Weights of a small GPT-style language model, trained from scratch on English Wikipedia.
Architecture: RMSNorm before each block, rotary positions, no biases in attention or MLP.
Each number is 500 + 50 x the weight over its row's rms, rounded and kept within 0 to 999. Layers, rows and columns count from 0. Numbers have three digits each. The size before them is the row's rms in percent of the matrix's.

# layer 6 attention query, 512x256, rms 0.136, rows 481-491, columns 128-255
087:504457560473497454453499525551497589476531504523492494548537495513505519452479448567467426462570498549414578473449475499461513505504482578421504462470640491437527409487536538452494484601433512478549463579427527472517559555357524546524552555459450415550428507598506524523633470470542491501511524514502585561530537495542495389559519455387392552574572483463450457487588521511527461551502
095:439455525541499370570472514545520581491568537567488580535432526508479442522502430537541501495467461525538440500511504496440518534544536523452509515500562552490503507521529478444431494559465542487412535529494535453542486537557554453393502425416458510531583472564558525517485478421476456559499395612517485532475535546507497519432579543396540537432549464423484526482531497541558508430507
085:483468477468546469475555486503580502592483584450554477469446539469424568529543564515441474520473573490599438416472521510459475392544544488560437539446523457521458551502516549558495420554449478555564401513522500531518530501508448439613391529563530411454419414535510519601537572538535575495487525510452395544455495490519582513508541509481431470481413532535531513450570566502527529394463
092:547433434454570563517449440368488464566397417411439536557570452571538519524499548502502504525488524560478520501503583565584531472520489440600475477549519563449508555509508546472556509500424479513402485562589514525459468579571421539548479493563497573597554537517493379548408530580488512527441610460494431409451505587463492506529507462531562515545461466581504442542368521483551571449513
092:513561567448480484509479489525514582485480519586420539448443500451460464430618495567552563473534525483404401468469609497475486536518455521503456436474496519480528544499484540525466478632545467463463472552498468527528575469550530474426450497455444465471534444566453555492389445521464490454500557505502502652534501439565487464571517578492511481551568513398533555495488514496445474495518
088:456547494497502570592451524482483485474470420510486393490481441548523430538396594483518466469539488531590538471502598441505518383388360488532490562524576516431548461492512584525480562473447527620484434371529469521542514505474446486480514438561546556476544518425501511476465542489560494549476539435537481459509488486455469478514450514482552471519452513482439456527463568510511584466459
089:446427420524543481461555482581495515440520428488477427455527516554491496514405537477423544465513469473483443531529468523549477476468468596533507425544594547491572506536448496499512435480548580452528557502493512582473462549494597465565525498516458420530564563514411490519534570508464414490445564636466474520586495486555573606516559471494593462571554550510538429486430384432521527512554
088:597593399494482458431501465493411531484438485421497557440469509484550529568465494524475548493474437484477461571515508527424576555462487530439543473551520538482525583476427529540538487579492523507566479557500464490465471510488560556570500544488454481442443532503540451539485508440534457426508520531506496483572388525446522445490569549416526606489506505550455489432473530463572564540465
092:535530476523394531455496505517437538547496558504474471503581452601570543495527521482545474524445519530535557534491401537528501441443425433515569487426511509442494463488412537480473453527428457620472463404460516526491504494501546603440413565510557524525498500459518578475528488503474475565411533459485520450514449456484388495534472505509500475446538554588511523546455518506447427491524
093:533466468530497602505482486513467473448547471518512449441444437479492458478607471458474484456506553458502470503501444458505480504509513517508468566465468534514570463469563597481483487532505478440467504429452567451449479481491391525474539485552577570469457365436448569534502483391587575549399590405509549434481500453540455511530457511496495502570422530534556498427559542554469475449505
091:480416524528557516469498466601482519412474501555535496519534548477508489548541579552530473528481440531484450435546527478497489582584512541523457420418396536502467449536481451455536496530461527520485557539476576522546564475538636430485471473447488493484438455491561445511500499490484419389439397536435565571597495500568486478499585433493505468500572560473535576443412335514594614456526
# layer 6 attention key, 512x256, rms 0.139, rows 481-491, columns 128-255
089:572601577499404421529498404483521514472523515561532436531473513572496519494449487530501450568486458437604444554467441487468532455432510453515443615528466553466514541470459478509557492531461572521409484417546456419532620544400459488573432502515554464547574540484468400475559452518531587500535454514485468461462463492431456512477514411558479483482418457514532501537499543378418453432524
089:434524501465444444536568571513511550505446452489516548531580518479474495486619523522444480485360499480566520516493607549518492475428587437460423528393531467494551512475545484575511438461398466504521521451515533534489406478509427519493521448455574591502513534489552423485454446409545476564536501460563517544484425600449501438458545502480577434568483505456446459511461502489422610369472
089:542633450505518567518515574516494503531521464466454563517500452551468530495494518493430506418573411552547560531465502544507463499525542529526491438389472523430512581504480495382455516516460466424369584499533525506415408489505560442496431392436524544524464478601460496577521381527470515490507536559514494633462437478534489530419544556578546461491423488543512519463597496535539491507471
098:451379523420551530553511450472440532406505522478476461476575457513527477467642387556472526614534544474546525579466544549501507445436641558501493536642417505499501417546430412419474500462537456489476455495520549474555517614560437452514477516532438490512467504557504439460518522498465552462450450484460510457442497511499477484581570499447433489451446438445484479462469515544526482453519
091:460485477559593488445522508504546438549511495361540604406483515445465489534494482434434459329469528540540540490550545469457561439410460465442559468454552482482539390543460555530496446536558485607528510537412451450555507403468572486522534527541429496463495486408562493498494498507503524465487451546396429534512411612488460461411505406584489501470461512450477498553530554465505523626498
097:537479510412505468511433514473522521442556370564466449527499516393480547446544490549518431615389520518574490549464491529465507445529559616481564486423605556484426535585518487594467503440461548468395483604461476364523514537481521537468515504558607552495458420574466517449485570484528438496463576501513510476463492552557541411629532473569498486432486523466471506478521577515539514445502
088:495435445534500491454471462533428400468514504553558514498486562446554463569490569463484559407646534562493548531516573484462497451500414540468471514430568502523449526491429533500492414555526499493550484481514477419452523510508617511440440421565526463475498521514606408497482479596411477542545511382518567535438454539511439340464541550452533546494551540568503472537430537520565601570482
094:497574511560425535552547556566578426518451463477567509476556566540551586461455493602446563453474456541509592521518482535515475511599508455484502515521519549428469510512554504524480600590470561481511414452506401493619536480407554557495499488383441416522460538497475625477545459480522576515508506503498513492567494373403546451420540482553516603494417463469501526560409411521560501542468
091:457471530585422460521486463487522556524605453586433524546499545544498584522569440464595537616432577467474536463431444523490558460510485608477509567466493546571458496465386456487513516494528541501479482536447549450541584587501521489554538584447586474525488503502536439457551577560512547458539528538556504444483543501567520522568514470391448491556563483474478493432563518492518496422464
093:478419496523539492427427453446566550499539579503436566444506518536553454464598518627477412713487579517554618505483469512537494504485523512501474477514479504579387495534565506432490442421518458507472514486555527523527512568449445511498513456559571543492481475479491505430521475504343464436489489503492449491543559476446491486631506464526463453479476459546413479413524426499424481438472
089:437433494503424527617517532549533452485548533450469472455523484485451603549330544496521562439516442585435486518608584448517369502452478568506542583524475585470568526488521518448523402483511480471575488495510487466492538519512592541509557512451560474480498498414559477540473520536516516492512514434482448519586443481496442665472502487530529409499572416472486517543473510465452494524568